Part of a small language model's weights.
Training: 332M tokens, 5063 steps.
Each number is 128 + 32 x the weight over its row's rms, rounded and kept within 0 to 255. Layers, rows and columns count from 0. Numbers have three digits each. The size before them is the row's rms in percent of the matrix's.

# layer 5 MLP gate, 704x256, rms 0.157, rows 17-53, columns 128-255
096:123083122155091074168147135163149123058179121115073067132116110111131138154114129115121111102142114134117083149088140107144123159137087087170161100112143106176134097105101090096112050173108097119115157137115125128098182089122121151083118081135159137142116059178170096098150122162164116137120120210156172170180209100146156176126111145091139127171109115214207158163098137142141180155137
105:115160080162132082133125116133178105164071155083135119161162165107129109131152119126138130096146138143166135085091171066141154115135083133161128166186156120072123104083100098151181070174143088121129067179121114092114228169153187134138088107079099143048103142174167103165121162143135129112141089129129135114194148149148104114180107098146144177134160144165088157105150130134110144204113
092:134192100107121072079136220151165085108159139115109121189144165093126153139135130128152101162164164124123109150196117175110146137108146101176111141094128098112169100167130138075099113066164080148163076147148148154217036071122101100156165102155090167092141150154109134150138101135208150137115174147126136106178123147119108065138148158170105151117179167138114107146111173168122153127179
100:085173147096119109116151157158124146116126119059170166112140116113151090118124094171133030110121065195120100117130114131192091095090105122078105147156147129130163138155145137126116085176154146142145146116096161130094111135088169082115085142116132097128102156162155146080098126156097112110152182119205128131090143144187164167149078087091082185124140090138128142067177101128141128105163
095:100116109115118133127084220183129117116111108091144143103180136127102111114109066123156157112150078164119131101096142081139110119107138138090147159142178158052086131121108077062112093063148088075114057134078137167046125114111140155132102127122159095116126129070187118110154157123127100055142098175139091119128090146077162116135120100076124193151129117121135113106117041080135157189159
093:156168109121114183148111075100138108146141138090094107164115137097101134128088111132115119164139115182132104063135145139103107101130182149100140122114128090192114172130159167161128071092100108131172147108134070114114097104076083132168104137178107143155139106129082157131083117121154128128092056110107160116138131159118134058116067155118137118080094102134027131057184198061164134087062
110:153102095154147124158121145108130175095143077103122082077148151151182112089095135148141194132073110127145105119149087146104106148102166129124115109115119130086113072066187117103157179121165097126106184190112123177089167117140115133090103152174130127174114137111116174134131148062164137129099171105159137121149167163094135112129104111060097176121159135104131150068154098128131161167169
103:112110110169155139130130151148202151126108091062109077139147110162135119133087169108148136123124122055079180120144129113115157123205110136155202149167131195108129142147117068161170107186174098152153191149112122112171133094096091152156136142122138123124174157170154157176105188169170137102153099070192157143096128076115041150131130206098094137093103129119181124153092128084122082125129
101:108125127113083100198188187149126050111137085131043117101140134139093099121102124113147117122134127158152151077143174118135126165130170162170160092103138084164096128175132179159154148162167132155116184088121181120068101150132127156176120103153074220144178141136156138146091136120147135176182123051117088172135048159109135104139123090138128098110150181136118103100138103075106140138167
102:134127125126066161116098179105101091146123144058107124088132145084165127101128160146177105134150105165103120113064121091185154113095151144132117138096110141096157207148121126112105203165103124092176169090137101179160129149147062101116101113178146108131131130170137178187149134173111120070142147125183199135113093178183098157111101061171178129168117152101168072097132195097116141129145
089:135160134167148136091144125145108113105068125109149128115115102156093094117118136107086123113122133160106105078080122110146157119069190109170118140144152127127139129113111154147121111101151187109159120107118169159054191128129140038104130112128134142083163163144164088147164178102114201138138184112071118131165093107117147148171121199160093115066141142112136083083123183128091126122201
101:127086074135118117095091127144106174081149129136175127125142160122099155110191164098166138132182137157139091151154182145157080122081143152102105141172133087097199122129158055162114163077109064115107104128149071157180123147158127141110087153178117146095145111111135154178136160110128096116162124052159158094094176092096156088147161167135139164154154185126155129137143213103114124179127
102:086111065116096139131125118190107098212093097115129096048107094098159156116081115078143110141162161142096029107135099150105117183145078135206121071097100118187109043148113108101123093158159120115143086118120111139119176130154155123118124112117161144093127181195081141112113215104177143133152137120145122097093111112194119146101146065069134115168106169136131162126102129169096077077117
105:114077143097153197192149079072189156160142122140123154136129141146184173147163148117172149153106168080141164156149096164160083113172136122164202144086132064111062080164112149106087168106140146175118152139160190189112088112110141102100118094120145134165050123147143108160127094184128074161123109105146123132105211121155159133162138109205133144129084131127172105206103145102163132145112
102:089167127143135140137139171074089106162133126153086115192108163158106109121129117135157154111138150163135096106111087112115162086115082134166078072150179114098101118175156159141104047123166080126134117130159074163069120130150157123147114087099074189161059134093134159070141155123182124058115152122110094161181134118175136133145114070116142157185164129102130175106142112097079140127157
105:096162150141142115135134125146146118096108051126158059138138175172099093111158184134131142141122140142074092134159108092151119132157134122143154155098077176097162104111166172141139087130189123113116137121119123104106149073149103156076144122133106112097144106109106128120162106161171138088198086136146155091145080043151161119179113125128130129102192111086120183113113118213176141112156
104:137178112118191132104112109101155137133156156118123111171133070155079153099192136101135118166132132143118138136070129151144120102179154150126140146138131152064133146085114144097088158121132078176133112098119092159108097138107130084043144154144176095155143092086100161140171167126070059139127110120137123126154179137097106059087055153148174125131106114155151149149106130198080178156124
097:115142133122148079103101160135134095109122124153113133108106126128161150150127160102104131156098103099112132120162156165155084106178119135132063100089182132163092107128137087186140156128163099157089191150109080132152137090103121153155155076156103114129099114083106099128114137134151193133142154140125124099117099143164123069138155163115094151160137163156150099114145127031131092148229
096:167136103148172144136165149117137076148150112103174095125113112133096150122072114178159139149133097134163101110153139088142119098124061183078140093087104115160076128101139103128064125127121149059147165137114122123123155129181059114127068110106104165105119072139129117120099118129144135121177148096165142093105127096169148169129072147104149070156088144077169161108132120081105106115121
106:117023095140132173154151164153122180165089145179169084119134190074105126155114087050132131155144072127134102135115090114113151161133045173098106079136082185112088163088173096150124055108109112139112113145121169184099166095149098160087109215099139171160119128097122089123072159147171077121162132156165152087082132135100114086151086097108160153169127089140122105101120098131105137120156
122:103100145141143209096098169116114134124109121163158104122106176091151151174048145172145158141140065097120169174117165074156152121131133129174126104101122109122105131148124162084123121118118065085102139195157112176104141150124150165143090157124131150218073089076145126127170091072162133181139125091135111091066188172083118152138203109069090057128166099114196146156073097153131141106088
100:096113151163145153138126151167131147137125152083118124141092203152094126150126130090153085116147097071116110072129137164089076082131071132124171160107177120143033068160162087097160134123130098152081085126111124121133124138140124099133115113212125099158137108131102140110164171165128117184119122124097095092099165113141121136123183129144178102196173142095128119103120165103127140137101
101:098144166152118088108156078146203126124197119147089140164117151159098175087157138108097089072133135138173209115117156154094136095171124118093165122150091100111130109117114173098160145115178128131147165122087101109150168075072093118152140130129149161156159134134047145177176162126082115137081093100145080148122140087132102182157083181110141125234133132145164132125134110123164114149075
107:093085121173126108094117130063192156183127120130116148141165139181163087107110154136160090125173133081163114092112143111080189104090128121191125109096088128142179171144098169131158120196126139109133150121163111158129068145062090167128110176132091149143187152104099086147151109069173135111140161077107112097074169135133229097067089120152143117191128122077129212117074101155067126152110
095:061156090145147139145105172105130164135095114087165140115112118122138114138093027128134144090115107127169140048158132148171110102123109135176171125105109066058137130142110137082056136086153100121111117104135128137165124156155192091156135174169087142168114121075102106124112097104204099167127120113125166128153095082075129157074119136097180172175173058198140153120141105132127123104122
108:088190147122093134074087171120141160188146129098161162106151129162186145172131149172174124123091092122124071165176165209164129156133111126165125136096157115093157142062221155145063107130117163176107097101128088198127086083109133106138136131141048123132112118082093155129096091068121102078155096089091085180057135105143141112042153132104139129123110105136122094099129143182119099178122
100:176120147053108130175131133109135147080117094121163102152126108164111080195119122054147122129115134078104150129134133102184107128144172172046126115126153121102111150151174119077107151060091144155078099136154093111129132055156126083145091098138139153077093083119105108111154080203151163142203127144115109150103147129099133128123125089159123136145113161085120159094104147123131135110129
113:033163122146157149154065121103109122159031133152129144121093103143089133107140142096116114131191175107088142139130141100080119124128123116120130147163124182141157141101102176132131149135133081157126123147107103095125081101137088177125146108068133084141114172143195137097132162075115154155179157083112121141111150203155162138192080115122131092082072134182174058136130145089126110115100
083:173143120122145156136127139155134118119190156119132115102125097141141103150141128145138178103121141141168100164130045200168152067110083161104128134147157139150150168147155103080155143106137145144140090100168106167130146111131207138099165133192064162114123121181075167139139115133135126134099092166107109091137144107129201196182092162147118088124116099105121082163086120151155151118068
105:120062129117114164146096110115118123181123114166175114145153141130184120135126126130139114154163104102205146150105122128158124081080096135140157143174082093131079160108068115091168154099104126193132141154113144152144096096154038154113103175105162112105150139108122090134145114135122188114105126176134134088090093188096080118133202140124099178172155186076158163140107114131106123131226
097:126170164112123142119120172141131118106103100149102158156110156133128062147094191146135082099126104106143104129163130091123151144187116163118126112135104074142111198123165209084152145135108092134044057133109146087131171123131059158120141165121138134123131066139065129099116100144128061106132123069172134094058097120076098161109152144147175102123150131117131169085119057172162126110097
097:084127119090089169107176126181099156167053118144104120098106103155170173069161099165131146119164139158120100110145132164075151112142119141140147133125109129164136178151125093088130125182120123103105081113159101148161132092144128096109108113098128144149119138186064172104086145130175107077100144143126108144120089137170099158115062213157108077092098081100161107150108113097174123096125
097:121151144164133158146090165143080135154089089141146157097128096112130114136098156148107064123096100189145140109147126137146183162169142109132084097167158134142064147121061112155114103182125172138146098130151126121168146124125151103138175113104103187146148150046129141170110133126145136175095180097182121141131120100109131107126121117123121138175182144168189094172103126089129186141123
104:147097116118097096119161165196094135083134152146196121074204129116153075118121124148213111192124155114081123123130106137072090099161135079134165155103157098167107150138131152091182092106084142143149123126157115132129150183129189217154113146128177176122142150127178123086193102130065184113142145136114153151135098138157110117161158110154084161163120114100111098118084116124148126096125
131:050127125157128114116141129078138140114213125109135124120132116115162096065133147127157103112127059142110122129157135093128138113134118129159139155140119078142123108189123143142113169121093126156116164114096116084134152171141102094094119139178086168132084168125103069158128104091134106148175124080109131132096103103101181127186089110116157153131139138107104139140173138190146134172148
096:110173080145124098101171178137162139156098153118150119065167140053095164138050190157153169156104145131115124135134154193078090095169127119112103076117150105144140108153073089084172123139134125125071115084107096150079119183112127106158151147084145149156122121154115165138079131069131127152126133119067162121153067095136095166177154150160172098178118144125146050128146177156140210138089
099:065127139140143140142099045131133118136071146140117150129109138140198165121135080156137126154174179157131121157060160134123096072172089112145186144117127124097148193126182050140120215166073124129092164096120117137089129119126093113176183142100143113150087095182103104112106082173133133130142104177128137159145143113158178107129125125126179156086122170096119108203093094157169153138087
# layer 5 MLP up, 704x256, rms 0.157, rows 17-52, columns 128-255
097:185136114150028122106122151114058116181084104200156110100086154108122102126090107134143140115141161116110105116142140115127081172108123156188119092135144092137117146078095104121147124150169137099119103100118144135090180138195135156119145109129136111193090166131068095108186151146137119134072191130144066164143156088141115140157165112103093113125093115163106141123127097181126135082147
108:126123088107150070111101086115138103111123115165155111167119068170118135136130175073105138122111128139151099114176159152100131143117176130159235125080118129174099101141135124130146103062100121153145093093105114154125161104108112100111110112126142125114110163085126145156089114161118117099131130145109172125095131129129086211122193110158131091105104139096000105099145130112157095126186
101:116115120142122127126104081174126139180173093106146126105152162054072154116140201175141148120119127134048122159158169083135167154156092159087067100189150108120161051095099152145163112169115101166140105093142099130078145080082141167138151158071108100072159078108185145111119096086118056194159152141093112141140181141172154172108069161107173133098084142135085135136130112093113166150113
100:114156127211131092100124090084144146130105119130116148124152130174176086099114184124076164116102012121139164125110107136095096072113084132179160074177126140143148117203156114112171156062146176141087106123113102117168140084164127128152085135099135146101136111119182153096089101116114098133125183178175127124139124139128109153093123131036114168191218145059137131110129128114160147089144
105:143098196173133117137123085130176140095139126126197129127123098117148150084083168109112088137094162107122088154153087139106140104126110156177129172120132096151161117126102160207108116185095159137129123141149112084198145171177073179168107146113093095175113159152186160170104164127136187156187121163094094121077178095110086162078132174186171066117132117171154128157198159140179167097130
092:143164162145107133112155138125043133123123107158074068081114164148146091170096097202134146100106103112093151097107109094135120185109162075110080142163067141124178131185104159088134188111140119132071144116145131149128197131120111166161115127085137129160129109124126129163115073134108132111161125099133104149187143149198121181119109111131128135187125105111185096120072106087094144162120
099:154139120116092186138108113165115127161147139123129151155183160160120141135142101160116099128100151152142116116139154089123097076144086223196143117108062158118159136190114166120119062128087136137094106119084155169138132097116079115088154092166133110102119139147119115073187127154192071152139164126146150115126175133119114079136124066110141115186151094076150113080159133185128147120108
102:130186181068149062164161118171126089149158076154112112052093132120148151137157133189132079161104156162144059168095061149116105149137112088108106150137154152131115148098132138098113169082139134109158132069181125136163130127141087136095164077083154132087135098153112085125130073088156104130180108126159119146152127115097098165095109067077195091169142104155174170069105118116122111158114
103:159157131145162074097148153085098194149136159098175126126130074112166167105101109088080098124113168145077186141110108118159117105093136161145105124108123105059177137186108124101098133081101141180143124138088096124099145126166133078138084152107164147181122127116155183125178023185135097144134092128126104151049106084165152105126151096154151152109195166119142068074097175135134107120164
102:128123175126158103104157165127146142162141131130158099095091110131117086127141132130086064094099076133129153125171215122139138104079169124193156127139156130126092051091112068106127144129077069102157136136169165100123167142091165129184103105141147134127088098124128147160068140100078162120058109102084112142159150126080088170118095154103123129130135129148172063146130151114129111147178
097:031132087131108076160174170121169092091121154100138143133137147097151143133140151134185065088122118172109111096111159198111128118159124100113207112165105073118132151152139134168089155093069095137042137139111131146108091137135145120169097113153115104164054150163090095075163159162109102154080138120094107092122066151102162146124111101106082111122168107170136160084114066194171113145165
099:111097121090115145104154138159093099096059167127115105191115095102122101132129137154130109114140096149151134162081179093131105139142121165139134149104219102128133157151147110132151151106113090175106080108118117167109146143116138192148129174199134161093135162096135143100105107090131115069099171081137154067165140167091162077084158072156144104096097132101134114155148151080181140141074
097:124108173119130131180095172154162094150115165145082102078106101139100064142171107143142149108127112159122101146113174171084113123101102123140148161170096114132165094068143052108138137132083191094130129155118169157108140156130105126199121101163093161157172199173091173106078113097180138153118135119151167138152055135151176115074159059176154155153080110168125140146179158138079136076117
098:165121104079144048105161089141224146168125100083090091095121138166140148137140107168140114163120124159162123122109104190140150130167099132159091144078128154154129145138072075071115117148118150165132148130130132095153145069109135052129177093075096122174106109120156137170115183159074111061131161164154148153068148135161124122152083155130179107158186111122146104144110190124111109138101
099:139186124105122140095111190122099108096114145139094125185142137154098158146138098118162147117148090101156097138109118070169122102113151091132102133208084109094121160182133135152104089171155112111058141107162114120094098128162104155132158099071125188130075125137132141117176127067138117093090082153136095194145073145113086141196144095096156166144175141092110119113129152097105163193128
103:170171137185120069125149163069117119114127140146170126153136120079103127161134125088115123132158155095137164150157176163122139034082142188114093109105044066130136084122156124118143113123110152118162195111122107099079189100096135124136132198132141116180141126123133122115085099174134109083130077117117143150117150161122137129115152081170105121127148152101175114137119078124111157096136
100:138106130135153071110099098126127168128132242138106094155138130103182106113103118131081094081102103143154165162148143087105215158110130096145120082143145107157120137175147160215127124134093106072102159172088146112169160112103176122189188107095108112158110112127182117125139133110180157120070132093122139213110086167133124209138060122088074149127140120165174082150122115095133141132093
098:080123153121195140138172142078125130110143103122109139197114161150110132167094143075125185103072136126135152130099140182133128143120130239112077093081182075168140104052100144113128116114116148104159172115150092100072099153081090129137136093134036107110167113145114138134159115085134168066143118106176134150117134134054094148151168125117117084131133096098134116116096157123130189042130
101:110156140088108122116089120156124120134182163144107124155179148093133151135160094079139126187047147160157190097116170134143135123112163091113098164124170185155171170156104110123149168152110103065093100170133152134147140090124086168179103155133112154066100136130125067100117160120181111130098174077150052138140105105058129144112103153139158117101104129160122128140159104136138112089147
109:170076086151121115153144156164115122083067158098075137097069198123115090142118123147164123186093155113103157119155130107097089149176119125162158060089172159106119097102122124078098159141181136102170123174156116123093109136212148190156116164096165147156166121054123173115148146139111070122156106117077207149042114142113059134091107104128157106161065074126130127124179112152109160139129
113:104119125132140167156120140086119099158142089106120124146132151134121133143160109143117191172083146130152169122117102146133111132135168074130183085103164099196124136174063135190169166099087119179123157101144108093182168112166133139149062156124129126140117174138109156082097156172091125134120146100149129143102125132128171129158162128065117165130186149120131078069125156101145085147125
097:144133099114116108099083107116187090136075186086174148118124154140119124114136099161130127119141140151115161097125108120124138127082111107138129166096157052121120161180085149136135087081139142111101073157143094118212194147064109163118108131083119150104153132133122108134122107108073136136082164113120162152115070163085145240181164087130094160114105108116126173141121133162142101150157
094:104157104112130131103127108163146120137106161132185097142115095136060119136156114123142203188143101140140126168138174139069134154126194098140131146167152151180157131044103103104135208082091157151134116126162185096184049107090147118153158124089117094147150153077116119134146180156145095058173135097089140157107174124135120104116139122129164154181111120122112109126075096152153180100155
101:154129148112138125171167110132177174120125087136179114144171126111047075123116133127077102084143111155106174144198130131163149127088136116138014148105100160174117131102142148056113170110146143161151125119175102161090150088138129136168067130109192100042126075114103158101147097070162109143082142095131121115106153082118143104089131143138173163172101109118089161157118084087129151119063
100:137126116129109131144125146087115104105147152130086135136103146159125097135128182163173107109148135062040062130098123124135079150106130111125179126201110156115129161117153216156069163105073090106200159122139124140102105119143097118138135105102108122071126158163188133105074162106126152104148133169155081105083089140139098206163169215153112142135087151154174185170192111157107179112093
110:138145129134145113139122136182201121159173148134066108131164188094156158186111107099162138067124105131144113083139150102104129154147124085133142075121160109205132172063133149113052107190116137121167088146104118165146086050109124112118134133117128119107125067100124151105131108137100164098165124072182141185041107148152103092090173116155059122115197138058127100141158179186121168153179
108:087162115121127097159090132196135140171131070122047140126119102118119161158112135112151105160155120118106089115168129155143118114138101092186120141172111154205182107139066140181147123078176129127086087121097171128128119144127120131116115095078096071074102131173143129145127125087151118170097117131126110056088139112104044149121085107144189098144131165129115107165142102055150133078132
105:113104104153166068105125165156162136120134144156108146116101169085134123127132190126147066141136168078153154151130111142182127100104102058139106148119114114086129146151153201046088130141134113110112161095183057118100155128158140125131090135113153164150135138117091108169055111143160144179119095097130184108112116135092158157164088151124192149127149123048088185128165182166046088113128
089:108080110114114190124103135114090152143077160123121173160130140145138100184161111131177091147120140103158107082220151095050124108130133080143096114105066132119176136145149135113054210184105128080178136167092102092113104107155137134117167113156185107083152152092110103133175150102098106167158170141077146150091137127129149106126123119086096166099046097129149150161198105110139102136100
105:164108135106124119111156119151141117099161107071114163155112182172113143180084127098137073133128151148109134127139137118114153163169156123130102145135109172093194150166136120104118086089182150130159086196033159127117179101146138095181088097110154118153149135149071105110154128092156105163121111150094160150172147116136163116115126123142113087166134136098089110128122130112146142115116
102:128113152145181167128131124136181116140079116143140137073164133105077145129112121101123172178145135040169121126152177084134117187098132101097146129188131114110124146160109068141136138154106112168140130108141096082092161123104136108117113145179104119137106140114165109158133126125102144114138134175138185114167124128150166156146164053129098182136104159185130138163126114140096129184144
092:092131122103092118089146144120159137104139062116111135113120096123139131124137130118098107124094140112114090188160158125093106081165141136139074145147124103185111149162129124093163130176163115081112169140173119149163137140108082083069121114143146094149083191146148112146099109128132170099108132132116079094120133176162129084065142146073133051130083112143064157120132139107146082091189
094:104168139106133120098117136114094109155129122089103117037136080085156140192092109183168118139143149097104158121122119165100056073144153133176126090124124134107143082052143175180127096149141115115140180108123089129113128141111129122159147183203076115136122133112156097117158163154073133100141149184133117097125123140081088172132124194165134157148106167157128133137070145150147136211178
108:155118112080178132109130071069120154113072146154078154157077103108153176129130034116131113143115122139176142135090090112144132120098155162214154123132064137097197105124154106130074092119141110171111055151155147152149169135122053087116144158174112084139138106121072137197146128162068092150140112156122152114117142146108117110113145062114075144133104119095188064134143141105121183119215
120:176037169085124155158138093110149116147076053097112145121076138143190152148156111173148113074187122071092123107111116076131122165107167119148139141138119158110122127074127155140160153127206127114117172194147051140147100111128132105057128102112116160141130084157103129143143114152110121079147153130137154128152155079168154110134131179139118071142124140084096068113125162155145165126159
096:132104155146109139179071132152089108098152098073085100136190138131109164139143115153173105095115088161090134179117086147165179155165110163150219164143120158106102137079137091196066117103140176160136112111154165111149149069126152147155121134114111048138101156131147127132103138147148077091187166088172059184143166117090127096086103106107134046081103147110106174139156080128079062220129
# layer 5 MLP down (transposed), 704x256, rms 0.15, rows 17-52, columns 128-255
100:057135144179117081113104168154142122142127139142152060129154148127150133146064157140170207124122142073116116159125206167102164121115160119141107101146119115127164190134183102083127136077140131106111140095092115151140157164118168151135107103115118117169088165100097136147116134049209119127096107098141128122116169180185119144180234132113087171129154151120166159130145138092123080126136
103:083096095151115125187111137108153097153071128115095093072102090155117106145198101154120141102135140147141142098077177168109155083117134118186151088156136174185156094145111097065156098116107142137133137115131064117096138166155146144140144128134148135177185160077129146190086162106067144124145100109161158141121090126095087130075109151080112137129109121076133144193143094107112165135146
098:108111138123149108134129141114165187165166116134144102107159113161078123103165111145136189125095135153151165182161150187168168154125087117110121090150126110108195109121152121176144102121026088096154116086083160144110063081152141159150099138144096154129165164156102079135112186107097139153155130154133095120178116106092022157167104138135114142070153180121144113104138158132159095105108
096:125105104099109104148120153081086123087139140143123125163155131124198121162181109135075124147128119084148098070123173170041176164135104137160089047107054170130136093129161098149189166126134166124080145120136101129131180106129079132128132076192120113138167117038163125131094077103083159089130122128134114070104157074155115130098199133166095158147166091082173130091100142170106143100083
089:113127127101115163173126053134137076056118112178071120080098081108106151176165145149077149120130106079121146091113098129116062071083135148122162112098117103077148140104143136179084180081155146155088129102156092092117138102162138165131106172044172116170103129163123152140134101086125122140138125141082130174175134124064170140078063083079090113086131162140137145153107092111114151107083
093:136116141103140083185078150151111135134150123180143142138112129055143149132127099124174085084104148111164071094130091197104100199159071177116168117077135117187116103128122124161150179144114076116094165128115128094185163197099102110090127137107156153202106145088087140113150125066137211136081165059149131118167136118075125147144156141135110075144126109169118097123084139143097093124152
099:142152107145126112077161147160132114080142155142124058159161143169127126173102097135150157126160158152094163101060059117141106178112094109054159145150143082112109128062134102094076120103167161142115108133142058158123099136073148120070058154121090150109097112097127119157113155188062140117147160108065107135175190133094141151110081135111127176195134104131146145088150101182116112136116
100:132107097106136183141165164115156093140114056082083127132116142128083185169116171059146146096150135057103155068116107133121165117166170138146150101131146083129134145072114134146160176108193077151107165135107078163146148085154176118145112201084146144167183115091067143114114115116173062149126160092106180094096128130098114123149000176122073104097081139097130144106093110119107170103118
103:162135148151184120126209160133118193137130152105123152165129101149166165099113167124129121125119109164126146112133133116102123072129154177153102130110091092132171139107114157147111184120170133167123142153145084175138135111129123069205101120060105125105101099111095167115208104086182123083135106171151120072111150076064186158147168111070082160119170197119106183146058173138075122144132
101:119117111099102130111089129160090136061175101117103115132085109149101141132182108161127147139125126145106104084192172132146124150160163083208177160143115141137090099159131195167196174178138140172101129120128184182164137155103143111150115152165068150139081056132165137131125097122061111168133116159156129089159093090175162112094111094143158185124091161043147105164150066106172139203108
099:057145133165160129125111138159103137087158124101176178135235147130137093144096064151109032138191123150172110116137125161175151120109073110081142127126115142148114168138138169121074125195121068190153108078115095140137080117135170100183075119111163153110150125156097108089121077169161102150113148143158095108114076059106083176129154064113112168136138137158114102101151129074080156154109
100:121129110106170117188092113114106133207142136097193149147182088158123173177150172112164185163151071097092070097100060139090140215158159101114101123107140077190152139121101138069111071191157121131122122137133109095080173104208114138112186050143077166129115101134136132127147141173145163125193122151086122198107136112162068129104193122152141158175175155152176163101147171161150129131132
105:096129135138085140099116137091163124135162179125118130077133099141098124131082125130105139042183087066117189105125144182068147125181113124157075151183127130054162168122109137065183140112086085151083133108135155160136125112223161092132059136145124091159159071112123172131098092120143129132162137082136117130119124124091154125116138126140131100145124125127126093108129162086046100064103
101:135162123127158081124147124171158124100142072111152201168139096145159099138144151160156137125144162098171145091171152173183109165073070096141127124125214164147111133056109127135104105107150176134112082125168116150151153151142150133125150099107132098127155088147073145156139131093156139083139076061122128135146172111142136087059066132126084120153119141122118162049095088064069106150148
091:090156129085137183084105157145093087157146102079153160177121117118101192089106096159075115087090074130132075187185077070141169057167200109155153117129146129149154184211181092181073093119189117106144119119132153099132114094090087166115141120123140133123128176124097108158108153110106121102141109153164091070120090138178175113157175119177110196167095082134077088086120113134136152120180
101:111131064121132152093138153105135149098142103107141143159139105118155107143151109123166107102116112172125132120106099093113103161077090176175135116123068098134110160148101082138081133092124120092124159128090114121149148151132122124111116160041152103110120086119194144156173111223101067105104129143147087090169103074183085082089055142094150096122121125168144134101096110103178134115112
101:119141116153124120133109089075124138168149106098147138103169176129126189175136130150153163099145051157132114180116123113144094159116199151074097113153090155194106138126151132160162099089049047069147158128096119129187106140145170102156144148126043145104140137124100099186138080149164156143119158120117117138159165108099099160178070094182135096168142066141114127133155135140091154156062
101:160110121136153142107113136093067142154184154137157171147088095124140167126159121125094167176097102108126156095088103089127101163139082128137084139153150164172169095141050162121135137123110147180116137136118089112099122155125104133141122117046158143120135141163126066095103137171115155179171115176104144109113101148081150092148106036141130140115137136112106169155095141132132092074135
105:141151064104095069155174150147116161154119168108095066088129111127114128122102078090163168141108175157177136116179077137109136127118141100172080155144170125220106142117038125142192111177101118038097111114155148125171093120127184120155105120120110121169129103118086115193092131154121123115121137156129179144111080131123137155113106108141151126099087149146169159172132156141114102124106
102:098027067139117118099163133127111102198101120159064097100081198122087100131178102161168121174116173152102213118130099100108129163114093156098158162134157088086177181046067126091156121092169119156091134151090119168096165185132097123135131127128153065120123084113137142105117107152173123059145121121123089104148130177135157150139161164123129138136138112081147157123108110099119089131112
098:151197122158103117139104149186175093113127165149107134165170084161139107172076099118139094136135185094180107079114139123167173160123116154128160098123157147133115124074095126093132150118155138121155182117145089152093164189158074142128047116059100167117135159166127129115184124173159133125110135102084100146062102153137103158126048149024136097100161077152181172140108124101124161153122
094:150192068108106142135134095145150139174191165183102130152128102152132103110129176156092079139111138106121176098169159126130078161152092074172112107120123092125106113144169150186131100083150108134116111109142092159094094133125117145116099192137047096127102082199154147091109169137134136103186095116145096083113115045080120094129102127149111133183164197113131143148079171126101134118088
096:152129143131123195156120146120112124119060119103101138135106152126117178110150170103204088152068179067061197097114098138153132083130124099129090152140109104134080144166159133044089104166181135166163146082128171133136116113153104087142174095141099191102104024161143102120113160148195116127134143145116175109154145136037145149120115130123154148212148140123184137103137156117079096140126
104:145122153142117113156143157113135162118101135127131178130172082178131124153152188128078099129149090107119169157062106154146118164094140116099073115088082084114126078201160166147184185104132154135153117134107185055117138107139134166171115118139148092114067086090089165139110084132141148105078143129168184127141167115184137171107143123172164146156089145129077118177114127107154195126114
095:123173145098134081112117058092154115132146063116108069101089087125097167148175107076117096203102149130179108083122117134118104118049082145093098124098154107118108061151127162163132121114113129143128117113145172135135111107190116122137095129094162122159113088167111143132182097074107130144114118159128122217156098065104125114098093164091073132157094128102123083174068109103107083203116
105:153184165152126153138094076113114151071146115148113106124101114129118109163099127104177148138182092142121111120093124086112124157104080135115132118136064089136117122129107111186077120098099121122173118072104164096156163100165148108095127142073134139129143067141104138133167070144154174095153133180175099128126127096147126132112114135085184165163111125174148090091082136052150121126130
103:134190102103179134102101158138073096195100192173125162183095180171168112091133087096114076116157103115164073068097109120123125089099072097166074157152088170173160152128148133149104115166127087139152054130108106143168131144105156113117148092114154114131112123144150155172108125075137132173100066118133190092208127079146146103143127124167183152097084143138123158109116130087093153102123
102:118128089100101128144114145145137113159123096094159110139145138137145094069137038222108201102119199115088081132067115165098131137138161141135081093114076162137159158116141158149170131116161144148161138120112116056169123132144122164109129177098111103139101161147179204124153107168115094089171165087109109118131185119109113094114043114108126145157147122156157106131098106192141142141142
076:066170149183138084117145135097137146157166122109123113105175117165158133129128150195103119089156140136084192112138127099175070115182133126159167151096153127112139142151079093086116163136161143116131123118140154174084161119142154145155174150181068060165090088226111111095125096128190186117136132172163148124158123168122096117151142098124148102056108165132136096128159162138131192139106
102:162098059131145069112133155153168188167127135171107121152031153120147118118158086093114042126172147169117132114141122152134140102102154105215074118150169123145112086182131166100049104110125069084126171122087155140123154099100149116076193120153162105120122143154165136098158125133113106127068154126129129082109109167131068104132137161174148161119064143131122130099181159053129164140110
099:162077139088131126180132094128100094126184124086178051148176144141171153120153107163109108148136076119087092106104092157150134110124074114108160076086113117149098143172149147115129124100162140154135085136091128132130107187162097181156122175147081161124104149150218134164172139160099140157086185171085146128145131193206103120099092111124109137070088143088118118174171147167137113067129
105:115116167110157081119123109148128133194083142115167111137123143179164144107165041102118085159134115138080158134148070106176162070168146102131108097132159131097089125182148163107127146105119120113081104123141077156177149164139128161110108142116110115096113095133079083129106097110136134138135148112119080127148141128174149153175250092090104160124143132097119115091141157159136117145082
102:132129126126094196130139104153121166082111114096100169153069126148112140093086103128126099152111058150075188172126151122141116101053087141103110164058149138079157083112151092188074090163133111081102162123110123114062137085136166125135154158119042136056140160134186141173159193120113170164123114112164138128048108137053154139122128115120137182163158116120129101125068072152118153204127
102:179132152117113094128134143129130120083102171074152112122112125145104181114136161089154104171141146135125142163186187103068103108172105048069166129099123122124108080090187119110098161128090160076137110132142129146143134183105096131115198128122164132146076108146108179096144095105141166222107117186184118137099085098143037177112211135185105137133107120106116136166084154078121117160188
096:115125166155109136163056157115131135147141108135083083033125098146126087082125110160076160110103172136089199190138054143105074047131174151088142169163180202098108144133105091134088066137132150127118130149113134118157137160152153138091170137189143151151094165076183130139081188131066144132129152117134140122126195192135106104096118138111122213079158170128205151141144143102109076097149
096:152118130104130134108087123170111112165113184080149124162074126140124113160148137093128112164176191164107120117135172150064156076093142077136131084090124111128114131080123125108072145184153117155089190105168109102124168186147122104119188154153126144114123128105115091125134082141132069139084120130085097150144170126144088111158198172115125138133065031138072109177071117141152101151099